{"norm": "layernorm", "norm_eps": 1e-05, "decay_shape": "sqrt"}
Each number is 200 + 20 x the weight over its row's rms, rounded and kept within 0 to 999. Layers, rows and columns count from 0. The size before them is the row's rms in percent of the matrix's.

# q: layer 3 attention query, 96x96, rms 0.204, rows 0-63, columns 0-31
# k: layer 3 attention key, 96x96, rms 0.186, rows 0-63, columns 0-31
# v: layer 3 attention value, 96x96, rms 0.164, rows 0-35, columns 0-31
# o: layer 3 attention output (transposed), 96x96, rms 0.289, rows 0-35, columns 0-31
q0,103,202,181,217,177,179,261,175,194,212,162,191,180,157,199,202,197,179,209,194,184,192,202,204,191,179,164,218,198,168,207,213,202
k0,099,215,197,209,227,190,177,195,234,200,194,205,210,214,211,223,179,202,195,162,210,214,227,173,196,187,206,198,188,223,214,180,218
q1,104,232,221,200,180,191,182,187,186,214,195,216,158,212,205,202,206,229,199,213,213,205,193,222,176,202,210,236,215,192,151,233,182
k1,102,211,208,189,233,184,202,229,206,172,175,196,211,202,179,195,213,190,191,180,133,211,193,221,179,188,182,211,208,196,202,183,254
q2,108,183,192,219,171,223,229,208,157,174,250,191,219,191,168,214,198,210,209,189,192,213,188,206,208,195,237,180,187,239,184,186,175
k2,104,235,211,167,190,207,203,192,193,137,168,203,190,248,204,193,211,190,183,194,188,245,222,195,174,199,204,194,193,208,191,198,192
q3,100,188,235,217,193,241,214,245,231,225,197,156,189,234,203,217,195,187,202,217,174,188,218,224,195,177,165,206,185,182,216,210,203
k3,094,174,210,192,231,184,182,183,185,193,193,206,206,239,191,220,204,181,190,166,261,176,201,212,189,217,221,188,231,208,199,203,206
q4,096,192,231,206,201,200,201,225,162,198,196,182,212,215,173,199,189,190,191,198,161,189,195,185,197,207,219,193,210,212,198,190,176
k4,097,242,172,173,196,229,182,219,218,240,199,185,180,192,205,189,251,228,193,193,217,223,194,212,211,208,207,211,235,226,195,185,203
q5,094,208,188,187,173,200,169,201,237,174,190,239,203,225,196,193,192,215,232,214,196,141,239,198,175,188,170,172,199,211,191,180,191
k5,107,220,205,159,206,180,224,175,206,220,191,192,204,197,195,183,215,177,163,202,177,218,207,245,169,225,172,184,207,229,173,188,192
q6,112,187,219,192,242,183,180,193,224,197,169,197,195,190,210,205,224,193,180,225,174,194,211,170,208,202,166,194,259,200,204,186,221
k6,104,209,182,185,207,176,220,182,186,188,187,223,208,221,178,247,145,177,206,225,209,150,207,202,175,216,221,188,201,219,189,184,197
q7,102,214,173,208,193,200,228,192,212,218,203,198,203,213,144,197,162,210,197,200,191,195,231,201,205,206,215,209,215,212,218,173,215
k7,108,182,191,189,206,213,184,213,196,224,188,193,194,184,209,219,227,142,209,186,203,171,209,203,199,210,186,202,204,200,203,200,191
q8,097,191,205,185,215,174,155,192,262,204,201,207,194,239,212,167,234,205,165,138,206,199,212,198,210,187,221,191,189,191,197,211,212
k8,090,208,195,235,189,203,234,198,186,184,200,217,175,218,193,179,164,210,208,207,192,224,178,183,177,198,183,197,204,195,209,235,213
q9,101,239,221,201,212,187,176,185,199,206,183,238,199,237,196,222,169,200,193,219,199,186,181,206,187,244,230,189,227,196,192,171,218
k9,111,170,166,176,253,198,196,227,206,180,215,215,180,202,207,209,174,186,189,182,200,183,209,183,215,188,201,230,190,205,203,180,211
q10,093,178,205,211,212,224,177,208,226,204,209,222,191,135,198,229,202,195,160,239,210,172,195,216,195,228,191,190,190,177,203,205,190
k10,095,196,191,222,233,164,207,221,196,169,205,205,212,219,189,209,200,185,173,208,190,217,180,178,214,239,213,245,204,215,218,233,193
q11,102,192,222,220,230,186,183,202,199,215,178,164,198,208,208,143,187,192,200,197,186,263,196,216,199,190,191,222,212,195,202,211,208
k11,105,163,179,193,182,209,202,210,208,201,234,192,225,204,196,193,200,229,202,212,204,158,212,194,193,191,185,183,197,205,177,217,178
q12,107,200,182,178,224,192,155,183,194,200,174,235,204,184,181,211,169,219,225,212,203,200,207,173,209,195,215,221,206,191,220,224,209
k12,109,190,246,215,205,194,225,245,210,222,194,204,183,201,161,173,189,214,188,204,219,193,209,186,220,200,197,209,225,203,212,167,176
q13,106,208,228,200,198,199,180,197,233,245,239,187,173,202,202,202,206,202,197,186,209,180,192,200,228,186,215,203,197,238,204,211,213
k13,106,196,199,223,193,238,213,174,201,200,165,207,192,191,200,236,205,206,229,204,203,183,203,228,199,200,219,188,252,184,214,188,208
q14,099,193,192,145,226,163,216,226,194,204,219,174,178,161,206,207,201,201,214,212,217,183,189,198,194,204,209,189,189,193,203,185,178
k14,104,209,186,245,193,248,201,197,189,173,170,210,208,245,178,211,193,193,172,190,223,216,189,187,215,175,148,233,220,192,194,219,177
q15,112,207,204,180,222,192,224,181,193,196,201,187,176,171,201,215,171,230,200,190,179,174,200,194,164,176,182,212,199,231,169,220,239
k15,109,226,180,218,164,235,214,202,217,218,172,203,216,163,196,179,180,166,237,178,195,227,202,172,221,184,219,195,174,177,182,198,194
q16,117,202,216,183,215,168,177,210,170,208,200,213,217,253,186,209,197,207,202,187,196,199,197,200,166,179,206,211,180,175,176,216,193
k16,116,198,153,168,212,153,221,210,220,198,182,210,182,180,202,190,182,205,142,204,195,202,189,175,211,188,192,194,143,218,236,213,247
q17,099,190,163,204,205,190,203,181,216,210,186,207,185,234,222,173,157,170,216,189,234,189,224,192,182,204,208,221,225,178,206,190,222
k17,107,170,188,225,226,227,195,215,215,209,197,185,227,211,190,200,207,166,204,220,177,169,198,227,209,164,145,198,182,212,239,196,167
q18,106,203,163,197,235,195,203,230,203,182,193,227,185,179,218,229,216,212,231,198,195,168,183,188,183,187,189,205,226,211,204,190,183
k18,105,205,186,223,164,182,188,202,174,222,218,204,187,230,187,189,202,192,186,249,173,192,221,169,198,194,184,233,183,238,177,186,222
q19,104,231,195,189,209,154,192,181,211,204,186,222,226,207,170,198,162,182,214,216,199,203,239,195,199,211,223,209,194,227,193,215,223
k19,110,237,234,188,241,234,224,256,195,198,199,192,215,186,173,218,223,213,206,168,199,158,166,195,180,176,161,174,211,206,198,201,199
q20,100,144,204,217,226,191,242,205,189,198,188,200,218,218,214,176,201,197,150,221,182,207,210,213,185,214,206,218,175,218,207,204,217
k20,099,211,194,180,174,179,212,193,142,162,203,175,213,173,252,207,191,183,219,201,222,199,194,175,201,215,191,183,194,202,218,203,201
q21,108,231,204,231,212,251,196,213,195,200,197,187,195,210,192,205,191,202,169,181,187,149,162,199,201,178,190,148,202,199,191,201,235
k21,103,186,200,194,214,211,198,211,198,179,213,199,215,211,221,248,203,205,185,242,204,239,200,197,224,230,188,201,180,207,217,187,185
q22,112,179,194,228,204,216,200,239,205,213,200,175,195,199,204,237,165,206,189,207,212,212,210,174,259,211,176,227,178,204,228,196,234
k22,114,212,230,167,237,191,207,204,204,133,213,199,219,221,163,181,220,184,178,212,218,221,178,174,192,207,209,170,179,206,191,174,182
q23,103,171,199,198,149,213,181,169,233,191,170,194,183,205,182,211,184,212,162,217,200,195,192,202,198,190,227,198,203,208,240,216,219
k23,094,221,216,198,213,227,231,213,199,185,206,226,196,212,231,183,191,181,191,160,177,205,190,213,253,239,184,246,214,177,197,169,178
q24,108,214,202,190,180,179,198,204,208,214,213,220,175,184,214,204,225,237,183,224,222,236,207,211,180,190,224,202,206,203,214,240,201
k24,106,190,232,218,155,172,181,176,196,222,172,207,211,224,215,207,203,224,203,183,172,159,185,201,163,219,213,176,259,204,187,203,237
q25,103,222,227,157,192,199,178,215,203,197,190,194,191,177,208,202,205,171,196,191,177,188,214,207,208,196,228,218,184,232,189,188,175
k25,100,193,189,186,219,187,229,200,219,223,195,185,205,224,186,218,188,190,250,226,204,177,232,175,216,223,159,205,220,204,213,192,204
q26,109,197,196,208,189,181,217,204,171,211,216,205,247,176,190,192,202,198,192,199,210,209,215,227,232,182,173,228,254,204,204,212,205
k26,105,224,173,191,186,197,195,203,170,205,201,211,191,220,202,176,178,223,234,201,200,179,207,213,216,175,204,180,210,206,188,155,192
q27,101,192,166,187,191,218,206,197,236,211,220,215,211,208,234,205,144,191,212,208,186,189,177,225,229,221,192,173,221,160,197,197,155
k27,105,221,192,216,232,204,226,196,215,190,203,224,176,204,178,231,218,211,176,178,224,182,206,223,173,198,185,213,192,226,203,197,204
q28,113,213,159,195,214,201,223,222,220,173,209,199,174,224,196,231,189,162,164,194,186,199,174,204,199,221,185,191,167,210,193,222,237
k28,113,203,199,197,205,210,199,174,184,168,219,193,235,181,169,154,182,196,204,200,206,206,214,199,234,210,215,215,210,212,202,201,164
q29,108,187,228,200,201,240,212,195,194,236,175,199,197,166,206,214,214,201,140,174,201,200,190,196,194,269,213,213,214,179,195,225,198
k29,098,224,175,234,162,148,207,188,188,177,217,218,189,212,220,216,186,204,224,181,164,233,190,209,182,187,188,210,195,194,179,201,173
q30,108,203,185,205,201,220,183,190,209,210,210,202,183,213,199,194,191,212,202,233,174,241,196,170,187,175,212,216,231,234,197,206,199
k30,104,217,190,202,206,209,189,192,205,207,216,232,214,206,245,181,171,191,198,231,208,156,220,211,214,226,192,199,209,213,179,176,174
q31,119,217,205,228,212,209,179,197,182,145,219,189,198,221,183,183,192,193,190,188,233,215,189,180,227,216,197,223,182,200,215,189,179
k31,123,171,248,178,204,185,210,217,174,211,203,204,204,192,211,168,220,234,207,236,182,214,189,205,202,192,190,213,196,226,205,200,171
v0,091,182,190,192,217,188,203,189,207,219,225,217,226,189,197,206,207,154,189,218,229,218,200,213,185,212,210,227,216,158,188,200,172
o0,091,193,182,206,235,236,183,196,198,194,194,175,184,219,169,180,190,212,236,200,199,189,178,199,206,210,189,195,208,199,188,199,231
v1,095,188,207,186,195,218,267,188,192,182,176,225,212,182,198,190,182,226,220,164,206,172,225,189,174,184,193,165,231,220,187,155,182
o1,090,231,218,196,232,202,184,231,222,227,185,196,169,211,208,226,198,215,202,179,196,236,206,214,233,190,178,188,181,198,183,204,205
v2,110,191,171,197,170,228,205,183,229,220,208,185,253,176,214,177,193,205,221,224,193,224,207,200,194,210,212,215,170,184,235,174,214
o2,110,174,231,172,224,171,200,202,206,186,191,215,152,216,186,237,191,194,195,207,211,182,178,210,203,183,188,241,220,187,171,191,210
v3,098,188,209,175,193,183,167,191,203,191,218,238,217,216,221,187,175,201,192,183,217,199,216,196,217,226,243,205,234,192,179,214,196
o3,099,193,156,249,213,208,211,197,203,193,197,182,188,235,203,239,197,202,247,215,215,209,175,211,203,171,178,209,169,198,217,210,212
v4,097,243,175,206,189,194,200,222,205,219,196,220,200,191,218,173,171,192,170,202,219,203,154,206,210,199,185,206,196,182,149,206,205
o4,096,189,207,195,163,244,197,158,225,187,202,187,248,220,218,193,212,162,186,222,200,217,226,182,195,198,203,200,176,217,205,154,185
v5,096,239,184,176,208,216,171,197,229,171,188,204,194,182,204,208,184,198,215,218,175,189,207,167,176,220,203,194,213,198,227,215,203
o5,096,158,218,214,196,187,233,197,182,207,201,201,217,216,189,228,214,222,176,166,222,201,186,225,207,186,200,233,196,210,207,220,181
v6,093,203,188,194,186,234,220,189,182,212,203,233,212,198,227,208,196,198,189,224,191,219,193,195,194,186,244,197,217,194,199,190,231
o6,099,167,190,201,243,212,207,226,196,200,206,188,233,203,148,213,211,184,199,218,195,173,189,182,185,194,147,235,191,231,182,220,207
v7,093,166,195,157,240,176,215,190,160,192,222,173,213,204,250,216,224,218,214,180,193,175,213,218,212,169,202,211,206,212,194,214,186
o7,095,229,204,230,194,216,177,215,172,247,174,196,222,190,182,187,213,183,212,222,225,169,192,181,182,189,174,181,218,190,224,193,195
v8,100,194,211,194,204,213,195,206,233,209,228,172,231,208,170,194,204,218,223,210,217,219,221,208,187,183,168,201,191,232,213,189,175
o8,098,185,229,184,171,210,168,200,192,195,179,184,170,237,228,193,167,215,156,201,188,203,210,210,219,225,236,170,233,192,201,188,201
v9,111,206,179,200,219,183,221,189,199,177,184,197,202,212,192,183,220,206,187,208,221,196,202,220,173,209,197,196,198,178,196,183,203
o9,113,181,223,197,191,225,204,224,197,206,197,235,168,199,198,254,192,198,195,215,183,204,204,186,219,191,214,247,190,219,188,222,189
v10,090,201,207,165,187,206,183,214,204,200,237,199,198,208,178,201,195,166,219,212,158,218,201,206,190,166,201,184,174,209,207,225,214
o10,096,178,181,245,193,211,146,193,216,194,192,182,203,242,211,191,178,201,185,190,214,192,182,181,215,237,190,215,242,186,239,215,219
v11,098,156,214,208,226,183,180,191,197,199,204,155,175,202,206,189,216,189,207,181,220,188,184,200,213,181,195,209,233,193,184,197,195
o11,103,218,164,221,168,224,186,237,188,208,219,240,195,196,176,201,169,197,215,194,181,210,176,212,167,213,190,218,164,199,220,209,209
v12,101,218,207,214,198,225,189,220,224,215,215,218,197,184,182,184,192,198,221,199,172,189,224,211,211,200,232,184,172,156,207,179,236
o12,097,184,218,193,225,161,208,195,203,179,191,188,199,225,198,211,179,199,178,216,175,211,174,194,181,204,174,230,207,188,182,229,203
v13,097,216,203,194,211,208,189,190,189,187,189,152,173,184,208,193,205,224,205,184,180,207,207,172,209,223,232,180,213,189,175,174,194
o13,093,177,209,202,194,192,186,230,185,228,206,200,248,217,200,194,182,223,194,241,217,166,187,213,181,190,150,208,181,220,215,241,177
v14,098,194,238,209,225,228,221,175,184,209,212,150,198,214,213,208,185,184,176,177,170,219,196,220,216,210,205,202,186,219,211,197,177
o14,091,184,190,184,214,199,188,249,187,190,146,234,196,165,216,173,221,209,175,236,189,181,195,181,171,249,202,200,219,212,182,218,230
v15,105,197,198,204,204,200,229,209,168,235,239,186,190,170,177,209,170,205,224,212,191,179,184,212,218,245,208,182,212,233,203,225,191
o15,102,196,169,176,203,191,172,188,197,206,187,238,228,208,213,181,216,177,197,210,202,214,226,177,189,200,192,224,215,203,204,190,188
v16,108,218,200,204,208,204,181,176,195,225,165,195,230,193,217,175,209,194,236,199,205,203,190,187,169,191,239,210,187,232,267,187,190
o16,100,189,196,199,201,218,225,190,203,202,181,171,197,195,182,200,182,213,194,211,172,211,197,204,249,193,173,192,216,188,164,214,231
v17,097,184,159,206,211,178,201,217,175,198,162,203,179,195,186,186,220,222,175,213,212,213,158,217,222,198,207,207,189,204,189,164,207
o17,100,192,226,183,153,195,192,185,218,217,222,223,215,194,220,202,200,178,213,219,193,198,218,170,194,205,221,231,171,202,229,191,201
v18,088,192,181,200,163,210,218,194,202,179,172,221,208,205,180,250,200,185,195,186,189,210,188,228,243,216,187,161,181,213,181,234,182
o18,094,206,199,200,203,206,191,156,198,198,219,203,220,209,206,164,205,190,154,242,205,213,210,171,189,225,202,207,193,218,235,195,200
v19,094,212,235,183,204,202,212,208,237,216,203,208,184,213,159,200,193,198,193,171,186,229,210,164,198,173,219,211,205,188,222,207,189
o19,094,207,183,191,204,210,212,208,187,168,191,183,208,210,211,239,202,219,200,209,188,202,183,179,188,213,183,153,186,213,190,174,224
v20,092,185,189,188,248,189,198,238,191,189,219,191,247,202,177,215,190,223,194,181,179,207,192,214,182,178,185,170,212,205,186,225,231
o20,089,212,204,242,204,195,175,191,206,225,173,189,169,198,232,191,210,193,215,208,210,221,209,226,194,219,212,204,210,172,207,199,210
v21,108,213,180,224,195,191,174,217,212,221,217,230,213,175,194,171,235,219,131,191,187,224,226,218,180,188,245,188,217,179,203,162,213
o21,109,181,225,158,216,220,228,175,215,232,187,175,185,192,188,214,180,184,250,212,214,171,217,209,190,191,181,175,183,207,189,222,182
v22,098,232,194,221,196,184,234,196,187,180,204,188,197,193,190,158,204,231,194,218,184,220,173,208,210,205,165,193,214,234,188,216,214
o22,090,174,180,163,191,200,170,204,193,238,201,232,208,212,217,231,212,187,197,199,202,194,202,180,186,186,213,195,212,208,227,228,175
v23,109,192,173,190,159,242,204,197,212,234,234,153,176,200,218,192,203,213,162,217,206,234,216,196,200,185,154,196,220,224,191,191,226
o23,111,179,191,194,205,181,185,226,209,202,182,166,218,197,212,202,202,163,201,172,196,181,197,197,196,209,232,218,159,207,208,198,177
v24,097,182,212,227,215,188,213,184,168,238,212,199,167,205,178,220,206,185,172,238,200,219,226,184,214,192,188,181,177,203,181,211,208
o24,096,215,219,207,160,221,170,180,217,182,187,220,210,189,249,176,213,197,205,167,209,187,195,191,203,230,213,273,198,186,205,203,214
v25,089,218,184,180,230,214,199,204,212,185,221,236,223,182,228,216,224,194,200,185,228,181,223,233,197,197,207,205,209,221,201,161,183
o25,089,169,233,195,184,219,210,200,195,215,183,208,180,215,204,187,182,202,200,190,199,189,182,204,231,194,220,186,191,187,224,227,214
v26,106,180,225,247,183,204,200,197,193,192,217,185,210,209,215,179,207,173,202,195,187,203,213,182,217,176,202,177,203,217,212,224,243
o26,110,220,187,157,168,186,184,219,214,193,200,192,191,198,212,201,191,227,194,196,204,189,201,197,207,232,222,253,192,227,229,183,178
v27,097,182,208,204,206,185,224,202,170,184,176,194,230,210,190,192,172,226,221,219,179,212,166,163,169,183,193,187,209,221,204,199,196
o27,088,227,177,207,193,225,181,200,213,219,221,213,197,207,209,201,210,232,189,164,190,237,208,229,172,222,205,194,190,183,203,173,201
v28,098,201,164,216,213,204,168,199,189,212,185,211,229,225,176,182,225,239,182,203,227,197,176,187,187,193,202,205,215,181,184,190,230
o28,101,180,190,204,189,185,233,183,190,205,210,207,205,159,201,219,163,202,215,215,200,219,223,243,190,172,158,218,181,190,209,209,165
v29,113,225,191,211,190,152,212,227,198,200,214,194,225,158,233,234,200,203,168,219,182,213,212,217,182,203,215,224,186,212,190,234,212
o29,105,212,216,207,186,239,168,184,229,219,189,191,222,240,186,209,215,179,233,220,244,156,204,173,236,195,216,174,218,195,208,156,192
v30,102,198,204,203,220,210,198,211,194,201,248,176,160,209,185,185,185,205,204,200,203,186,220,192,195,218,192,180,179,179,206,141,202
o30,102,185,199,186,197,138,203,187,201,207,177,214,227,185,205,230,206,216,181,187,188,220,186,201,164,193,209,219,216,227,183,252,157
v31,102,204,204,198,212,186,161,208,161,204,191,243,195,178,212,209,187,183,235,163,194,200,209,197,159,218,199,201,197,173,233,163,220
o31,100,174,189,210,210,200,177,207,225,207,209,183,191,229,177,205,203,220,187,208,194,236,179,173,190,201,196,196,175,188,189,212,196
q32,111,200,232,209,200,190,221,219,202,175,165,175,217,194,159,195,242,172,229,216,193,202,213,203,200,168,201,191,244,241,162,186,208
k32,102,189,225,185,214,159,208,160,213,247,187,224,202,217,219,217,193,226,190,197,215,162,190,211,176,203,188,182,199,214,189,213,224
q33,089,206,169,191,233,223,204,207,199,167,197,163,228,192,207,190,181,207,205,199,202,186,206,228,205,221,191,197,179,255,201,171,221
k33,090,182,210,246,201,214,229,207,187,218,204,178,204,182,192,190,225,189,174,222,237,245,191,187,246,207,172,211,184,166,169,236,197
q34,094,193,207,221,205,224,207,209,190,151,183,191,219,151,192,198,204,171,177,177,201,231,196,217,199,218,205,203,177,218,222,178,206
k34,099,255,237,201,222,202,238,230,195,196,189,176,227,248,203,181,216,212,191,195,208,217,198,220,231,204,170,178,189,159,195,204,182
q35,105,222,214,192,223,166,216,177,189,196,193,212,177,182,170,217,201,211,203,210,218,159,225,231,183,194,192,191,229,201,163,226,204
k35,106,183,164,225,189,200,191,206,208,199,196,216,223,228,231,220,185,166,198,158,204,205,211,184,189,201,198,164,196,214,206,242,204
q36,104,224,213,189,211,174,182,182,216,191,204,226,229,200,200,209,203,212,222,148,179,244,234,220,234,172,186,210,221,198,180,191,197
k36,093,219,210,199,182,211,197,219,197,178,212,204,207,216,214,196,226,222,152,178,209,215,176,178,127,223,223,206,203,188,207,234,201
q37,130,183,241,211,196,192,207,194,201,238,182,194,199,244,202,218,179,217,191,197,169,165,198,208,191,196,193,179,229,200,173,224,197
k37,114,216,153,218,201,192,209,172,214,246,178,210,202,181,207,219,160,189,220,202,168,176,203,228,181,190,219,203,199,184,212,200,259
q38,101,197,229,212,201,187,194,200,222,208,160,204,195,198,174,234,195,222,182,178,192,207,210,205,158,231,221,237,199,210,216,221,216
k38,105,210,176,186,196,188,207,195,199,223,183,208,172,209,224,219,196,199,224,186,174,162,206,210,218,207,184,162,176,193,211,188,192
q39,105,174,238,222,188,181,156,223,191,174,217,213,232,198,184,199,209,203,213,237,211,220,188,225,203,213,195,243,228,179,210,203,158
k39,102,216,190,194,175,223,196,178,186,222,208,201,180,187,202,237,248,225,220,197,180,209,214,239,187,208,197,174,218,210,183,199,209
q40,105,200,199,176,212,204,212,156,238,226,201,181,176,193,200,182,184,173,195,172,191,146,226,207,214,229,205,212,202,187,176,170,216
k40,103,189,214,243,198,173,202,236,223,186,196,178,176,197,242,232,203,201,177,202,205,224,210,193,170,196,184,167,175,193,177,203,209
q41,107,178,214,189,197,211,235,207,218,231,167,184,186,189,255,204,220,210,191,205,211,202,199,202,170,237,238,201,233,234,187,174,212
k41,102,220,149,228,217,180,220,191,189,178,173,187,201,211,167,209,197,207,158,165,184,195,208,199,201,196,172,218,172,169,198,216,204
q42,106,221,240,211,202,212,177,181,193,213,191,213,201,210,212,192,188,204,216,206,230,196,219,189,224,222,204,179,237,214,200,229,224
k42,115,188,161,186,230,187,237,218,214,186,180,167,216,202,208,185,203,205,187,208,200,206,211,175,199,213,204,215,210,200,201,195,198
q43,108,150,190,210,204,218,181,252,185,217,211,207,199,206,177,176,215,221,207,187,191,210,187,188,240,206,210,170,169,176,216,225,207
k43,104,197,247,212,176,203,206,186,209,194,205,196,204,189,205,177,195,206,222,215,215,211,204,207,199,211,179,184,193,184,189,236,164
q44,111,189,176,211,184,176,236,217,234,213,208,206,201,202,215,175,176,188,216,231,195,200,166,188,167,170,217,217,204,152,206,219,229
k44,105,248,170,203,181,203,199,173,204,217,198,218,179,191,193,203,213,176,179,201,208,205,213,182,220,220,149,206,191,222,215,191,154
q45,090,196,160,193,214,174,232,184,178,212,212,184,224,214,174,169,213,181,185,191,200,197,193,176,188,195,209,198,243,215,212,239,247
k45,095,208,221,171,210,201,178,183,235,237,207,211,174,187,198,194,179,250,219,213,174,208,200,198,188,220,191,188,181,157,211,200,161
q46,109,203,199,246,210,201,175,201,225,236,207,223,172,235,190,218,206,204,194,199,220,144,225,190,186,192,189,183,192,213,192,186,217
k46,103,201,189,180,212,199,206,213,173,183,178,198,223,192,192,217,179,162,204,225,213,187,197,203,205,194,213,162,187,208,228,196,238
q47,100,203,230,199,201,185,189,221,198,198,222,222,159,237,190,195,222,218,191,173,148,193,215,224,194,220,201,179,212,238,169,201,185
k47,096,181,217,173,179,206,230,216,199,213,181,176,211,167,209,199,202,180,193,219,205,185,230,238,169,193,187,200,219,174,178,227,219
q48,097,217,202,223,202,194,192,230,216,182,209,172,208,150,204,228,172,193,194,210,205,169,206,194,189,222,225,198,203,189,221,187,175
k48,095,206,208,198,190,196,182,209,170,251,157,221,238,239,224,183,206,192,201,222,193,183,204,211,223,214,204,210,215,197,211,202,191
q49,122,192,190,218,195,193,213,181,219,176,189,223,170,192,219,209,156,195,242,187,182,171,186,196,224,198,202,232,175,160,196,221,222
k49,113,192,183,215,199,177,216,212,223,194,240,197,214,172,193,199,209,182,180,188,211,179,193,220,223,184,187,215,187,192,221,185,196
q50,107,219,188,155,157,223,187,232,215,224,188,231,196,204,253,168,219,201,217,182,206,201,188,172,171,204,181,233,215,185,212,224,194
k50,106,178,219,225,222,200,237,207,238,177,215,179,186,174,167,177,222,180,202,184,195,179,208,230,190,188,184,166,166,193,199,187,204
q51,098,215,168,197,244,196,228,169,169,193,215,193,201,201,197,202,206,207,155,240,213,191,218,165,218,260,211,233,179,223,211,192,227
k51,104,209,195,218,221,206,208,198,198,185,204,204,186,188,181,188,217,194,186,232,191,239,227,184,207,220,214,175,197,195,178,223,164
q52,115,205,240,240,179,192,190,177,194,192,187,197,193,216,219,188,200,227,203,198,223,239,180,187,230,187,192,233,190,191,221,187,175
k52,110,228,216,167,144,181,207,188,178,204,199,186,199,222,220,210,231,194,179,195,184,188,196,207,175,216,198,168,209,239,180,192,215
q53,105,194,192,216,218,189,210,191,175,190,163,202,211,198,207,240,168,214,212,205,199,185,195,203,191,184,218,182,195,194,229,219,219
k53,112,193,196,196,230,225,199,210,233,220,211,218,212,204,209,200,201,159,222,191,186,194,215,185,200,230,177,194,217,205,157,207,243
q54,100,228,218,195,203,196,199,181,249,202,184,189,201,196,190,189,197,233,187,152,206,193,189,202,215,177,209,203,201,172,164,203,222
k54,109,197,199,177,206,229,208,220,159,164,208,201,189,212,198,189,168,161,185,199,167,219,197,246,230,216,202,173,217,202,207,202,198
q55,108,216,199,207,209,196,236,178,223,196,192,229,154,179,207,200,178,213,186,185,218,210,206,220,178,190,180,147,190,175,230,195,237
k55,103,206,184,181,185,221,236,197,212,173,179,172,232,185,183,217,197,165,185,173,189,212,213,190,222,227,194,204,161,202,197,216,198
q56,107,207,218,217,176,217,213,199,207,225,187,248,171,182,203,206,209,205,188,211,190,164,230,254,182,178,195,202,192,228,191,202,197
k56,104,254,196,203,224,158,210,234,232,204,192,188,175,186,217,198,186,206,202,175,190,190,194,182,197,199,191,200,210,155,182,213,238
q57,097,186,229,185,223,175,180,158,215,230,187,208,257,203,191,198,216,201,207,221,205,204,223,217,190,169,216,201,194,210,190,198,215
k57,094,181,199,237,207,183,227,222,218,214,202,220,174,214,196,190,200,189,182,194,193,190,199,202,198,205,201,222,204,231,155,199,166
q58,099,204,185,175,197,218,238,234,186,183,190,211,198,181,204,211,184,203,176,212,197,191,212,257,224,210,193,198,187,192,260,241,214
k58,096,234,208,226,190,211,220,181,180,200,217,187,232,177,181,181,186,188,207,201,214,209,195,161,206,199,192,201,199,206,200,201,170
q59,095,212,174,217,213,213,185,206,199,206,242,190,173,201,192,164,195,222,230,168,248,223,211,209,187,215,176,186,181,201,197,181,191
k59,100,203,214,166,155,174,208,224,178,201,198,166,224,180,204,204,225,225,204,237,200,205,195,174,206,218,222,220,174,174,219,211,194
q60,107,210,214,233,178,163,173,211,228,220,191,197,183,209,213,209,211,210,184,232,191,165,191,193,192,202,177,190,198,203,208,215,231
k60,104,234,181,192,241,235,196,195,221,206,178,194,230,188,185,232,180,173,188,186,217,204,199,181,192,185,198,213,187,212,212,204,183
q61,100,202,223,194,245,202,167,182,170,233,174,217,172,225,201,217,213,233,173,221,215,215,188,219,178,236,224,180,203,191,206,215,189
k61,090,218,173,202,155,192,187,180,215,205,182,197,197,194,187,147,197,167,214,218,165,223,217,168,175,178,172,177,208,205,164,192,222
q62,125,185,185,207,195,211,189,177,162,187,187,177,198,189,178,190,190,209,206,194,220,246,205,185,221,234,216,204,170,171,201,201,235
k62,114,195,211,180,204,219,220,210,207,188,205,198,241,198,205,191,233,186,199,176,222,216,173,186,188,192,196,179,181,250,226,213,157
q63,091,179,172,214,186,233,218,157,208,208,191,210,216,174,224,188,209,200,188,188,169,188,184,186,181,216,177,203,227,225,214,203,188
k63,093,247,191,176,209,182,213,228,203,215,201,223,202,191,174,205,178,206,202,202,239,203,215,190,230,190,179,195,167,183,231,166,195
v32,105,212,211,168,213,243,168,173,185,215,202,188,206,209,149,215,201,185,189,160,182,197,202,166,223,241,198,218,197,232,203,174,210
o32,103,211,199,221,225,144,219,202,201,214,185,229,186,196,205,208,201,243,195,221,240,218,206,223,177,201,187,198,201,158,196,222,222
v33,102,224,232,211,208,192,194,207,184,203,197,205,197,161,199,175,182,174,214,199,180,191,216,245,216,205,201,154,209,188,193,187,223
o33,109,177,170,177,208,203,201,214,213,230,210,194,206,229,186,240,208,210,216,198,194,207,210,178,179,229,200,205,189,247,218,200,182
v34,092,199,178,191,205,204,202,196,166,224,194,184,185,222,181,202,216,229,175,173,207,220,189,160,204,175,200,222,232,219,198,194,212
o34,088,211,184,208,198,208,220,223,202,199,204,192,232,189,208,201,218,172,204,199,186,196,199,185,201,241,198,207,172,186,195,218,212
v35,111,183,203,214,215,179,194,190,188,201,209,208,204,206,261,210,218,192,200,193,189,211,209,188,190,222,188,188,244,208,212,228,188
o35,112,213,186,206,187,214,210,183,186,204,196,181,185,194,155,204,200,191,187,234,225,200,185,186,210,164,214,181,184,207,209,187,229